config.toml
n_layer = 11
activation = "swiglu"
decay_fraction = 0.845
Each number is 128 + 32 x the weight over the matrix's rms, rounded and kept within 0 to 255. Layers, rows and columns count from 0. Numbers have three digits each.

# layer 2 attention output (transposed), 160x160, rms 0.247, rows 10-63, columns 0-79
135099158118139141117135096080128166127082167106107163130120131109089097126134138142146102099113113131146125138124088101119123140083118172132136126124163136164145145115090104134074094110140110123150108111157096155155155089131162113096104166
105123148130114166166074113137089151102100111171126133147113083145114106129147137137128149141143141126131166129141113128124151130123132085137142128086095103124163102142122120119075136093134105169105091135114061149132077104180139123094122146
103149141112111090123145091137117125171078191159102096173140093136141113118142148108122126148156133131118118137121126099125145089126106096148106132140103119126123119129138159178054122132086108117113116064095102118073126154092155117078092118
088134120150136141130140152153143179151149165137147139178119130082130139076140138165102177136092082126129096141125131127157112103146110130090149107144150198114146105148122079132095104133108100138129152111125079131145107168156113126128131120
136149143113140145155112133126170139155129114184155141181152161098114146146147128139151128102141187136111080150156171097115136137168179135111122156148140123127105117067125108139141135123166085122129133116114153124131112122113123102117137170
184130168101177148132110149143175099152127100079140098119149119101102153164120125113090125067111109110147101187147091122132144131159143108105132118154124120139111121120173156091139126166183147128093073088115127135125140107136143120116103105
134138120123139162151166116091090137122131129135145062132192117138110121134085143143119218101091081116109117134127131173165114134128085170117162156124146146128133085070088141094100120160145121141136119087107107115124124125120083072098144144
115171143083136181139085121114089086143134094175125140152123126094154127140131121119145114133147114108104112159132124141159112121172116126140104115103097135135121178154172114112161097137161138109134114149150087134137130153105135153113187168
102102105138145147141113103151116100163093119132146086132114155121156163147153113121115131106132116132134134130170172148123117152133149168116118134154139178163127099161093132082125102118124098149130106170109115136171128173138123175095081146
097117137101121120078093145117138170121081125109096142160128151127149101132104163105169151097140162115129118101181127135142167114094140114109153132137120139132127147148124137149169142144151110111098135124159141090135066095101151140109161152
115145078138100134140098153101117115083137120172158170143129184144098091128149143170137156198114146143137150107101105116107153160121125114146126156097105110117130124127108158131103131079121114106082158153137109089138156151140090135148125111
081129092090152096130091135098149122119131128103159124122153074152111146142093124131134163126152129130120102145154116076115091165152178140129110110112191163146114147157160114138149137160152112094138125079163140143141128124140154141153145159
116126120129114144155168154125185076095106183171112156122167117140147155115118145137060127114149138062132124142141110163094118119083089106162098121150158121154116134106120074103165146144154134092168129182111138119130139121108110100132107110
099140135098116132100170170142155201133101142122130128103150158085134160104147119133121139149067129141167135098122168118081145158138144142111110174137149135109157161174106143150100155113087129164145136104112153111194082116133123149086132126
153135110211123132104131131102124064115152109094130121103111077130125174142133148151087128172105117125149097179157097095094108122160186079146124110173139121102174188125143126148121126122115139126143129067148137119101182144145129117172119140
155085153133122097140120115107111136109164158159113153148077096105124090157129133139162131149117099118109097114153112144089141140122109137157108097154084129123092147090130141141118117058088157116108145127130110144131102164166120108127136090
143119099143182179126126133099114142134141086103085128180093128138101134129095110144130121070145188086120136143104076133131124132151144186114148104149087115157083101160103150143132135135135126079178068116118116152107105113135107128128165082
088118117097130118110151123115145159123115150125147067103169106109105107085138075117109168129150145130120107139100103096143074136094142135088134127168098161090139154097123161136095139152086172085171124106093133119128119101149116082142117110
135153156138109104141096151134081089122120099106142108097134090163113165077130109131128115111161143166140134121169150101118125149118152180164146148133145116117121088134109126121177096104166116154126136109129103144101124104133161157088121138
105100148087037118157121121104104122145090119115078134084133136145143128106087132162110077132127136134122116125147139162104157113129116131125122150101160141134165174114160115106127111109122172128108124121138134108154103146149129102164099107
116088140115127094099144085150130146135133116111106120090146111142133131145145135157107137139200125139197165125127137110124107093123191131144126127105101148148092134137142090181126106109166110098112146132152094178139141141157174174138182132
108142157138170143098119115163100118165117105110099102075073147149166160127138165163140101145148150109149136120124113208115099123130100134151110149088123105120100144157160128185145090085122115123174135131143156066120134145127119144144139103
148100125144159089124162153103163232105103140134084175118204116169099127147062122128140148102133163102128140161139127119137115131142121133144133187150151116154091118179112123131091103188143079104137122125153156138107183135085113126143098127
131165129126126125121153135113143067120115083127196137152142097143122057117096084163113118123200174131102091116148103173127164111123112149143097138092160092085174208112167151121173122082137169133159160079066119161117138140174215126097103138
129152171101178135117128154127139086142169129087100067127151112079089132104121099100123153123104091119115068151185133135088157135143118124089166142155118103113176112082116192109157156154100143147135054131116087120129093096140142102128129110
079152102147133117092134140109174193141093151140116091112170170169148142078167079136134132165119145136084052163163173091121165102148169118107088119083136166108056121150127155087136114093112158122122165144119105082070126153159087173140151164
149130119144144180162132161165139142085135110109133132188164165105177061114126140104183167088170096123168122124186102056121113113138133181151141105134148174112130174132096077128175145139164090126167172075102161145059101147119103091126153097
138112113072152130059114109127127175137091131161113140095141110170119154089109148137123144152112122182165093101123170152173122166181129143165102171115141069112121183149164153156172137124066114150139129126116124145196160137143156179125122202
181138122131123141121133095149177093177172082101118144105083087096182118105134177176155129153123063159156133222135133081110126136116139167129150067105109118120148118152112125101122133137122170131117093093144101090101154158147108113145160120
103096057132102150154132084091130210126140144153114084160107105102108174125144102167137152142111153133112133121126088073148106147123103179140150111193069168140101097103000118135079113131127104119167162138167084167144162180142072118139177162
126115115146095152151180170105116111140158060088146144092167148110136165103128152173212153153129090115196096151150179071120125109096145136126074120054150161130137137100122112141170109137119142129116087140183158078128114092122153130113109171
131135115125121076091155047108162121148111132106143098058112079182123153100089122133092109104162136111178147141117095124102143091126111133151130117157137124114145154133132084137092130145159100118099119134100107151114106048113133094129101141
130132150147168124082117159103133123107184126140136193115135189164110095122108143158147091161103068116162133112139112172109121103138132148107139092117154067089101188122153122157159141155120144124101110183146104124100192131132138097164105093
103102161145165061172139174117125197085136072153151144139180138121131173097146074197135135118146169125114194081130142124115113143145104078101128127097095151138091083106080082160134129149082122130195113133158151116102120140135122141111156112
118139151123113196091104183132141126135145157119135119096128129088132105191136123106094140101146158076117137132117129152158121113123156140128111122090182083104202156170112148053107159147136151147094112161123108112076145119114086134103095115
118141087091131103117104086087110137150117123128151117182180157123120125098112136157120135148146071188127104089166144170150119126145110149103082139114128119090116164126151119092168110112118177149078137149094135118141134166103174169121119134
113117107183049190120120106167105115107062138121137145139121087170088168137163129168112099087104211135112108092170121155157134186169151132141129108112142101139150149105177082125138153128129130156152095067095130159091124146133103132120124191
139096116126123101167127080150156145123118124159070131136140122155181127124090123123168123126147113085156117133065132147118159120137105136137117130112159149120113169102096097130093126158107136139112127125141090109108080139163136162127133109
156099140109098068097120130084124114125181108170116087139090107168098066140128172065109092120149140109170114105092139184100134105089131140156090160146073141143115094126099151074195124098116106168096201102162092121102143144113133141198195104
175051114189090159170132148157084081116108140120140129156138152129117133126159116156139155169089169129110116129147169132128122117173108138104190156119104145096125129157147147153126150083111152173121155096101100095072118140130189142102116136
111123182161088121098176170145095120125097086154113162122104093170177142100103121114138150133111089119162174094160087110089159097069111190119163151149182119131137146175157111151119110133078055151143124085081153073116104172087075163139153114
129168148129165191082130121213128165125181105202151145113103132102156116078085142135161124103135155122086116127132078110119129142108109119130105126096114101135077130084134186115151123106069110159132114164121151100095109076142072147127120117
114117121102082140117145189133098077132094085156131163179120116134089080184112139100112114096111183142108143136130116176137178145127092101114151128162104154155084112118174120113158139183113155213091115143114163104137056142125124141133124179
166171118136169175155165140097174116216113117104077111069088146111129146107152147098111113106096075120150107162073202159128172058176154132160130129091103084158203161093102125110117112130125111159219107183126236138155105199111157172157127099
144130102067103110076131148120118159147155170117184102114134175060083177073118144102111104197122114128108082156153204099049150140150115124103068162143125134146131087157167170116200148132124110140159115164149122136163114114118132149105131133
173101126104156134130155167173057101152140126116176145132118107079138080101102106110088085141099169214153135162106172097134165117137114096127123136059168088131192136151117111144114153096179168149194096024100147143158140116098187125070119108
168098091172084179133142167136121096151071162134145161146136074112122142146135069128105103097128138166109135091111117100164146144140125164139146142136182129123164145146145116057142096110110150162167125116148086114121090070131097104110127109
145221090130122187121088145170120169170128152131130113136167062128132141127153153108121145102115108082111233103173140074117149117106191116107165099118095139114096130158178115121134137118138093110153178141128110144132115114083092132068122119
107157132085118116163134161091135090173082168095122123188134148116112121181118159136134142103140177131141158094090084139128125128119121142137175054173143095139119129126152163127117102154155109113135117144144071097106095089141148126150110111
102117138125055090156169111062119082121093148112094113129151182091114148170140084126144118145142164106110121135138170120073126104085143125147111114111174110114157098132179112149161119138170054134118182112134127115099144121087122128110143114
179148118105107104146106142165154151150141173123170111136153097165132095090119105105093152156159083139147185092080129128157157147105083124102115134120165135144143151104116145095135170110115136140132144127103149090117119136103079107137089136
141181166113167138069122119163162115101124068168095147142118124178146133158135130127162099122158077132128127131129083148129159112103166182051130150115153134154129123130116160142116178153113089130098098165112102104116140135154059090152138130
068129121082142133092094101138111139118139149136094099071156167128133119086136104197132119138148186094119101103090108108113161116164142124100080163142061152134113070113076161161141111167133097103057164079157183149141102180162108088140098116
150188198181124155108147133126145058115136077124066149055153145160110141145110137159154102133119138106113161118131125156103129114118119110114147129135147073158208182111172136105111113055160157161171130204145086102117136157123169096163127115
# layer 2 attention value, 160x160, rms 0.0381, rows 11-63, columns 0-79
128168103149152080138188180120170123137183128077146117107097128201158114172082102164141126091090129153138115120108115175108129098130126151135116135109160151122085118082197138155123138147125089138097168068142188110161171141033106180109131151
101170083106132126169124165091166118129182093120127111110126143142130145145112119104138085138150145058098127129151104169145120166120138118128157075085110133121096159097095123134143137179117117094050157164183095145160156123164115142178202137
143073114165135115153122071133095093127095095129109103054110124157166116155156130133167099118111144138108137126088112155150145134086104166092194128137102119115065173091141117138120116106171122093158100119095156153164103124145129134129106084
166063152088129076070092153102083141060099159126125110076110141121121134121131176123122134174147146087192149153053184153118139123109108156161130121096124156110140147160104112120114145112133184097160123096166063100144149134175140117114110109
119142118135134124123105096159048089094122160163107118116122114130146180101156147156136156182134162115142117088101132110136121163102184155091103132142087134116156124130094138138074133125064098134230145148170183144090137178105124115102162130
085092178172101156110128102106091096121104140146124150120089096089165148115162141132127147225119175123102142104102153009098152163096153080123070119194160115147127140195119148092079104151132146074165131134161172100153107125145113060178118159
109135106124110069091141176144152153126110149100139175100163171137108097139126124139100141122150143125117141158080128144110105111121091125136152114130111102165145123148109134132122139136156124129114147136124162105148128101149113130127074120
148142142151124102155134120121150165076107133127158156132130109104119136137109071140120117177134131081135114131114106164160152137129110124108162134120158100124159149095122128113091102128127165126153136145121096137107114102172148100173146099
192161102153141121149125130144130106118119130148125155113150108082122154162141114113147141162100152112106168153056075152158108107067133122149164117157124104153155115166125150085069168151186136132144081137111136117145191172148100144103117114
074125213080087166129121057123098125148169103087136114107080138114156130145131137118075118104095124154183117112123099130062080149124138103093132111114132137152137143127150116185121062100121098148137118085144115140110092124144096107130113150
129071143137112083109152063123076080126109178153095145148096112113130114107172137181138125121130141165104112110114150131140138046089123126165081168172115135087161092129097170131105115095098091134114169125125106130126123167154164112136148163
118150165119123159128110149130048132189142104137144133110095116170107124130142141129173077169049137166116124113156135095084095128160127121061139130131104154182137156159146164167110168103097139146137067128105132135110125108166115150083141153
113133160108152090149141153119108089103129143141126119133137178125125075062159169090093112152169125094120115140170105181140084118179108136193138100144167148144148117068160115173135131077108083104108136132119110149143161120132147080160144142
104149123058155098121130134111094152148166121091144119122149133069127111107138137114140102089151153168135111069145104126152187167107131132106151155123039085144127076123133136134136128109118100100112184135134140161134160116124158131104115089
124099135116172147106178175114141163086140114079092095076150163206118136128139122104122078101137115127185128147084101152188141107222144114082143151122172098122148090178090123106133076177140158105127108100137122177122124119124125182112128081
117123103148157106193119131154168163175126151158142112105148154126106141141147138131144102122124113166154120137151169122118181152106126130125152114111093129118154180109089097098158178150161150164128202152122113120121176153114105132072086157
084111203166160154146130177101129086157105166155126102111120164172152107133141076089118171140103128120121174138100163141131119129140164107144143128098160107153095111143131154153117137137139147143126130123125128118137146106143127153117132139
135113109140101139152087098150118113110121141148119151173118172094151090138116153165140165155078150107142177131139155092166108112087091094128135113138196113109113159132117124095128118146085105099149118142143146150111120102102182107166133120
139120090140129176126170099092118129127152136108186138171115103073085153099127100112151183110127121105121155167117085118135109168174128160158128087143124169125108097084108153127124157109160100100137095127145146122120127130140127149124088085
175133103140133087132113148118107104135144147142166089170126104143137105151147122070123124118089088117113080083130146143146119100113086105134120123144162105117153142122140157172161145113108105073154108091087138129116154127084107059120121169
135109108155112078114132142138126148094158115137163168172145145163073091163107116103106114122119142138113096160157165126132138133141152124160167144129099173116147101106164155124188167120134161133039132121082065159151118086060121155173103173
120092125137133091136125164188158093146132122147145120100132119148122084149148093105077093161142098067128128115168090181082126066161144085090150151136140104142160155113095150129161113118130094122183144075082103139118065149127199135151135160
103127096140142143159113123068115165150068177126109166128127079139135154096085143167098140141148086159152121159119112116166126114167109123123175124141130139151074082172121170137122153174107087141099088130161169139074123164138099121132135086
174065137111103076146134153108136100125140124132099158173113115149120143114171161150114206138117126144121122089115145115184080126138075153128130148197160084154132151149138136122121138116129134086097129136136070143112076158139128165150116150
127056126153175105123109160123141169073140075073139149136113135162090109188183147137092123093110106163153151119106142112131113158138134096169094097122103115133162140121126143120123189095151165144181137134100112161155087114114169118075133119
107144167137064125097121112166145070152079099132095162114120126093056145109117125137085142163114109094062096184120126128145131066135157128125149100139117166136112090102096122178107130168154131152117067171132114120138148133207107143137148187
117132058121152212177132134110143111134109101115141130120114157120152146165149153153128106175146113151154154095092112132056149179127166132124178139130096133121115133104132121132111136105133096179171098145057133107099137159129130105104124161
115177155088133125127101146153128137119093161130166113118147171107141092074095130115173099140128141100138082092139154136123106146115073155125108111168147125082144160106127141152082124124157168140165145140144119121131139093131134175099166152
123142149132140067121068180119116100128151103094116122124139171132102107187110151165125131093112042087158121107154138169097134117147123166152110133125125177106137118128218191125169099087135100134122148135136188101150144166105133115102136130
102166125130124124117143059146126101122143117104107168109128135064157095179125111115123112055153131135134133112148091135147155108151129130154160129194158142143144122109096122107134142128193155122100104106128159138187127158139096137147149138
147179135169116145181131145140109159133136100130171087115148102179141132139140140066148134114090111144101110136137107134142067140085128128123134140089118158103108096151132123105162122138155160133127110145106162132105140138153148129155089103
109127113162144117169191136204147120108103115133111120118156049122131103131109031123138087157168136159085075139137080114091151151077097176148138113163158095128141136118142147139128125130121121101106122105109113157144075136149108110136124103
086174112106154139063105118165125099125113121132128127106171108187085088119153120132061161077099093129141164126129078122145076111131188112109121138176109107151159119179088143086103129109152119110116175133134173114106120165156124096119118066
157115102133131123139154139163110142110137138107097137150152091158154147096125157100110154166090134135124102156129161111185093152136099114163157178095090083075105118119116135142187059141079168147174133155085118158180101154123160180116159142
100161150106111205105140171087126126100134139140125093115100145165134163083141102188133150185150123098128142144094136137087187159122151116144120108134136118079089139128173175170124157114147121100156135125143101183102070136122150095130112189
091125135119151178179100140134147112068160102153101085118094141138069186157139154124135097135073126116161145135132145127063074075110146176109168133149157123169104096145089100094088129122121115134137066110120136131165138075157094142127135115
091145142121105052098126150111138131126108124136128175108111151108126124111167104148172161187113123104143130105147104145105108134179133144074113169132086122084161157146114142115130114079107121142132170111190145182151103108095127098117123105
126099174159084120133143157106122149114150130146085146131130147097132144123171098119108132147094113074141147152151145091144142116117143140110130091127157071076091131117130171107148073159146148149113143136166136122122140180111136062186089118
096158154136142124137072102152116131112136143132147197117121130152146145161098149112168115111143158141173132109092094098149167119122107144158116107154115185136142199129124146151091107130103094106070063141131136109140130138091074131123142108
119185132136137123140124126119132157107109119181114158049162165102078094150186108160112159184179112113119129154136118128123128136179112052150086197127084102142140145122106091131113078163094124129215158103173119126122140110165123123134109145
164166046117153094130098127126148121126065168061105156120146093135104077123163107114175136160109157099079141173120144124158170129132133144078143121140126102167206118179065110117171131101140129096151115138125112152144149156128128072149112097
158079083086154102117185116108078113123100110144133133159125131099170113161094139096091139142080151149119108126143102132149134140140139099141130108184119128106159123108168104169129086137107090076089177115161090145119162105073159101128075160
111116168124101095116140095098105124128188134090086127109085150127221087093172159140146150163072154130155064084142099109118076112121111129099108141123109105127130141158131154170111123190127125130130137158135160176120121153154078125132221161
144117114089192170123145156125106142120101126105143141111104131118113134119141143111116169104090133099139180154111141102159168113146150150170097139096081126143099159100142158110096158144160107145152133116093100098095128165124134110133156114
131158143115190174138167102109200171137112136134064138162127140180158161137122148172145090117107141128106121053159107176187105108070137081087164104149116141172083118165118121176121147173106099155159111116117200138115139140158100133083145145
152118094118138115147175178114103131128164134132125121140164101133167133153138158120115103101182140141140129154129143133120087113145092105112133132155138171142164118159165109189123122194092079185050101118114147148128152174103154133108114185
105098154117149115104113114099080139080158097112153126131127099120134130140140121120107114141116137131104109141146144089116067138130112127142142096145169163109118150082113127176094098145103174164104126103135156147114193087182115130203120143
156128133111180087133168113172139138115134086147142132100098100111147123137164115130173126085136090128132071157152185185146154181156109146139102146111187126122078098109171102087112132107109175170092121143159121125164090096080102138164162158
162123124143172140137157139091137169110127109128113128113134122084128162142133132095097162116172115114125141197161128096150119130169097159115107139143063143147082159163110120137160082061173167179094118143151118162130165098142169103129105171
131113139104114123114171111101150117146162129123129150139105168150135146136121132117120117147184181128142140121141141155173116113085163117140144165178089153144117136106143176111094140151080104153075141138094125129127166139174183119145182120
151086126131063127184167169102095068089094165132103103121114140141135056121111141096127122141149151182111141125172165148153139129106105107113136153203133126134109127130121096148157115131135141106137121151117103128123110114135169130078111148
200125156158070173115089145137141123183100130076131133191075074132101109133157108104094127127059116100135137097160153117017179121095095157152135057122120153121094141175199154117141123120125160089142164149114110127179126072142112158153129151
103146137152094151135141166105099163088134145146125145062084123091184148151135090153131130202167195103095080162135135068143101117108152190178107127100117088149157154155102117136178113180109099096160106067161117122151127164139156151127171086
# layer 2 attention query, 160x160, rms 0.0706, rows 32-64, columns 0-79
168149147171108122139143098095132115116127115124126150196104145083166112125136114148147127219119129140122095076114134124170162156085107128081175156146080152126158143137081082119134162165105162113100094108150129107083145129152033058144100178
180143132163075165130160121081119091117124122097121127108151134090125141127123161126140131160151150108112069172152164148188129116137100161130098081110115127120192117120172143125144095173086153142137155098111155121136162164100177124132144121
134083177140123052117094180120088155173135125155155152089091119149123107156117127113074099092146145132140144112173140104131143075110166144139182076119163094106142130141110133089089137131137107107082133170135132131132110135068091171132113107
097092127129090141114103094055083156120124140150108125060158113147076147108131161126178147096097150102122150136133136139075080097114101098158133096129120088114152144115162156130118152130134131138165105139055165154148043075109154182088151126
147133148121146148142127152129132084115101171166211157167116156096143122122103095113121119147145130169124141091177147128163165125120111091149174084090136135112113112080169184156153208124115102164142122122149165093131094095132147172094119167
134095052160150071134149158136110186118117141157090141187118111128116098103170129153100119165111116107091151159109162150097159138114104160109181090117086115116118078145126074135099171102110136117079110154114167164130100160140120070140077086
148059115157141083135090117132122086104136128155162098170153136124189209103121152137108146133114159121119093142116126069164144148123119149123181192190090171109126160119105144122106137147146093072110148101156093098086112148140115085180121082
106089145113113094159069149154121163151157153147183089142177156137090147123126130150167095113085188197147107115139092134151122131134157132102122122128116107087122109113122111105104129181148126148069108151123142063123112107115145147147132159
101147164159094098092182192096158189143171135137087107130159138134123158114144105127182156113078158144135107120112104154128086138057097093135156160152094131123101098104123117164167179177157115125080113143109102080139127113147112138192172129
154146168115131141110096149079096133100119110149107114156111103153137153217123076091132144140096129115082155134137126073100126111152140162125134123136121153150107145146131150120102170096114140096123159124131134137137112137091100113112105145
215107134088133167070065095158116160095111168154112162140069137121170098105141159148129072104107120124089119159145075077186159172145109134062115126137102148151136129044100196108062048093155114094104128150142108098128171140119084145137161216
143143071135127068116141075121138130093185129121140126106101125090132113149189087132088133167082157070127152143169175135140187144168174145092134097170135133099112123093137145139152084120175088093104173135106124152173101101094128141229086122
104155159127111138104130082159103109090174084120194122079074132062094063138129101124156118180190142170157179106076166193168133174050117171080157159076109112165109159120098090120145194062173126168131072191040106132155152151130163138087114107
118108094141145169150108129078139152168183114187135101137125115085081118139078090106130076174142110201114082102108106132127163125153138072100090106120079113153114098120092115083148134113145102164164107095162172206103083106157149205103152187
081143173088132130124144183125128078122090161156111144088109142172153130092139121191160120134149168115165158137084146128145144144090123186100083079131201109121149199114080148129188139114165128208120154132183117107099138120116125178099122122
110197128216173158123182159088145123134114148166126113106111110087196113142106163139148114076126116094149174126166171141167116189116152139145179139162140176074073121142051138103143178131175099101138111097150111185090157160150118138119127142
165120124105118117118145145125148158161134175094134081123115141134126140145139155130094100131090111109151112134164090102151184111176097100123153096092130134142150147134171097133104109142165143212110075126129183156129083128102170060166089112
082144163068179153089146134128129062134156143104151096181143098095170104131096120127084160152078123095188095084099126135133111113075108169145149134160117102140167157148122084129110145147107130142244112179128112168135162096202112169116107183
120090111101201165110110140140113098130164149105097146091097119106141134104142161080149115112132154121093083108082203117087129093158185184193105137098167079191180084161207192102115152140103146106111112094141116117086085124109131123102085154
096071150154192185171160078115076183122077115122108065110149168113100175098137145171135125111166111153209166097108110093114174171135118137119063092138144185150161101141129112218156120167153138070109105096199098144136161105097116097076138167
175169092061123117097104152112133110100151124156091136120143144129141116135130177108128124084115096137115182147124162119129178106129162086096092160179109119115112123094100126173119123090169133123085090110176150092174112142133201096079178167
115128146100073097129104172132085137100140150085114139201177074110115160179117147097181128105117145047158156116102121168149113103165127114149128136092132145175185057092096106135151121172164154079156195133104163093065084125108092115175134139
104148089106090105153130117098140124144105191102102133115103125067178170118144069173104126143139096145080120178156132127145124102114110091127148152131135135121153099187075105086201137161087135158109166158077131123125127076107093147111084145
115082141137139154194122168094089171074132127107113119059074123050176130121113150124160116150114116180150127112161126086105098096096064107182137198110198086103149200137143136089106099009158098113086153111079152070075127138169123117121130158
206123108153081084111123099141090121191105126114140109173135111138104149146126228061184071183097118176157173193134071097103137174131191112177130154179142119119131087101130106128119076098116100122112176115143132157065161095148143106168132160
124139184186100163152077154075084105091107150120131165110117138098114064124099142100073137072147113105147146128138136058134105200142165140125123112133154154125143109166135121161149180112208148140100082094126120093173122171103106168068148082
115086096096197170149117157124082146180140085168131120143148022157174169216112188163074098112157084141054168185120113123084130125114107189092146048144116155110066086102118058144119150130128099190117173119118172013174159089133173130152150117
165165045139154143135136135093132155151089161123090151082171140103147110071176122093118081090118178113102170128147155130108175091150130105091172136076130115117158155155086104171132192025169134123173112114101107144134093110099125116163076161
117128109109143184100128114168067098171169167142157185125132107124154165130167132076149095139154114151163149136088104145099099130111098132150074115175139066145142118185113112148103212115127142127146085132136155119136188156148137068213160081
201099151148091131110153113080157132133162103090166067129114075148158142087128132071085122086094125102228096080161135116089053121103163157148124171113143118146088176118156128069125116084189116088074174103174140163150137114096128128145170173
163111075142058134150222160133169120141189089089090146131100120154130143150127156104128124121088108122152105146140157062125153143112134096027143099140165102163123112109127111204190112156135149145129125113242150083123143134132161131138137123
151133176091150125128115126145088096185177101062093154153143150100168129149106148031139134119126074168107099136113067113135118155111113116107152151139167078187136138128063066189076069149141102110084049102096118116142141143147113171172120084
141166137139179180144148109167093144126099202220142104190095114147132117185089096104129105088135155132155102115153158129154126147134139157056113126109156120112111124150085115177072142118168153168081086159138167182201161133170117102102128083
# layer 2 attention key, 160x160, rms 0.0743, rows 32-64, columns 0-79
067165147080142169160161153145121090096129141133114128138127168110153128145114091104150111134123142161112042077072131114129147074171116112102124172103140204138130111167082139128123133119160114148133147072096115130178137141155136083102128206
062143137089147080114131118147145100129104127096135138106110148142120158138149117152124103146145115163140134135090128149114147115153152126135102198141156140183122102135104118115116161140126142086189124099114126145120138113163098080074098139
118168078124107081104063113173164168139098144137092127120112173083161070094115122163148129080138153121094106122136114169071122121100093161078135128125170099099138069147116086161174171072130127128138187131164088140094072151155067108212167139
164149121198140114129128077118145217133161143144117084141117157133108110131140153126079099141180131117144174136124077141106122142099169143109122116135141134152123151118162125168097122118081133090124137159149163115081125155103146091139125081
092148138097149151105137178074107095143081098102160049152135156132120132112096113130075106170144114173146051134109119098156114154107173118118166094154131149146113143149064122139142090161162162106114147098147130140169121118146124077063121113
124122156097134161169117132142102089077153152134185133101147144145152146132101115130098166131142130158137131100100144175187099083119126112142116225119134138139133116064139129101158135140152087145136117139166138102165105154144142089133125158
103097102099154143109180140145125157194090117099144127140127127157131166097147110138125146079167120127102196122140140216132111161180170141151140121113073101123125144184107102117154139136133147126118095139112118193060121042156155102143127109
188120177141084112137092128107149162148152108116103068091128116144118147124157082122099131114151129158209145139142155118124139181078208132151143147166132110129150120137167158160092101143158063071128137144147149198094171210116099113113181062
077111115183196155140184135132128170105117102146134135131131115132140118089111120149093100128194094123172092129194139098071125155112119141111113056171173136114078173161189080123153050147077105121179122164170161127140155099121129159102144073
073140190153107074127130109088089171167098125182101141130118123187122195112128132167152108119164051157141128188102089175155109127121128143107093163106113132132142116121150114134153134136142086137103088133169106102145157107103117123110141136
161108142045180107129107123145080110093151152147171143086113087151136200175172151133127187111144115191094167146156158117057114080116176156112118092054160083152121142117131146133135213204078160203109178121112125114098111166100177143177196106
131088161155164145183074154172109156101090106120083143104106141162096137122147151167142176069119131130125146142090118093149088139119105132139116119102192153126140102190118137156146157112110128069111144156086128103143195096138175147120147093
176078128127079142151138118115159091093098104164174113205076113140136098156109155117112165119158137171071062128179042138116187113136128073096147141058097144103210190124134166138108025119074061157109190139154239120159134149108125059096090117
056157143090075033131117123104148195104097171161079171118122125139112120134099091079150165127128092100102168182152120090116117120145107123146129108159114115169130146146121153082121143125139159158124130072133145075207167168097110126095174144
110106137129150127104138155178142085152136141085168131130130161129152016121155145142163091132121124166118061103130120143125097141115094125082160078148124107087119116060133109105179168102096191082134095181135122110140092135103077117070091117
136108149111130185115107063089173183124111129111082189150135115130172144158155175116139123124129109089134166102109141117128145186107115130125161119136082146062108085113129158065161112115124121141076083103153167083139170137143120094117116088
104155140171155165143172187070185090155180085176115120136132120084151154138104093127132131123094070123112137149084093073143066121067110118144185107126183203116095162180114131166169096145126151108169102083060059177179160100134193101116062161
176105115159127116142087164124090176120148105133117134149124085166107128166127190150142128129198183161103110189150096180121179130113137092125130100098162131139174144112155171131146166147091160161084147122103137157075106172118174084121156043
128131159105129065144120063168141112181133197141111128117119176106126096092127111161152134093117113125205091043133102123136175150126113100091145124163137095188151176142111146166083094166160142134134167068197110143187144125079105122157126174
153150045142080061084107137099108150150113116048147124089125189091103174143182110078096108082109162172103156175121182121161141102138129096138100188124143124091113119094117076086111159134147051106139119191100175058131151142140159163089120134
108105145204141147152101150152135141135171180119177165107082128123151161081140104119109137125139130098126145141141094112194144086175152114142132097125083142129139127145199155106172153143120123162113111156133091167061110131112092122148118109
149157027131140144084153160164177152092031204166120070163103151241135128127154101190152102126034111182061156102163080117152111163115132128129193140158146139153143166147106138092150116064156123172156104100181126137128156125149098126084126160
197116153166140116132132110150138161147131116182118067085077122151101102115146116191150095136121084095085192160097115131136088148098123189105075115147105150143130110104185137181158122085092121056177135173128149155174103182093139131162204085
125111159123124158084126119153083087074129085080089176183166050137130095128107094121154156140200073161143113126121131112099138097130202161140045146132074088158143069089129133162096160151110079164095151053165099103139139151108080084131122092
139087156103172149148142130192132096108158088164074144027125075131145138127141087154090165159127160098091085115120132152128147141134114111180136149153121184118087179110108122153202190185119134119119139146192112098132053137135098150133109107
183119102105098045119160125172118148108109141077133103199183187137106114151193069119110115141113160086141120113103130144139138106058092148122138111116114062112130137104132170110109104116126066119166144113101136073192064114155165091088124136
135157214123108146121105117165146104087199125058090092127094174119208182094121146178167117194097162127108072157114048154180122082113132114139126116150145122113103126091127135124161161123100096110129045170065080112135124101156124159110141128
101107173134122143095167154100182086098093109048104179137100096128128159117101132098140142138152041143125169132128128129213154165096107195143126122114150072137083183130120075157194101116121148149098147135133154183092172154159123097138197105
150126139174171098119112091097190121149101096132165108193160123085065101136115106185142111182100124147146101140119154153137153102155162091126146103110128138128094167134116173113116208160125157094144123084169120113129127108133172153147105160
109094161062198163092158126152081150120071185121109148152142140103103092137218080111125176151170155183143134130073136112116122103167090175106028100092163189167142104145104119145149169151090148120152089128065067074127064139129105146099154138
157130175170106080127101160125118164165115167158133107143182112170098167134088121167076086142108126109150130127079060090156101134154129201162143142112140076117087137122142123118100135065121122149115077138161126066122146114084130146144107083
106133149124131104154115143145103089123133152158169075110153103108138127074138113129150179151128158128147180137104137120150196168168114141143061141121108078143187111179143139090116173121143140166187207133129153179155124103120135159068153109
106162063078126171154166134130111099130157093115139122118109105032093067170165146175102197224102137197093148067125164137121139248139071143124185117163113159120081055180108179142128125129142121063131099140141176133147107123092118133164152125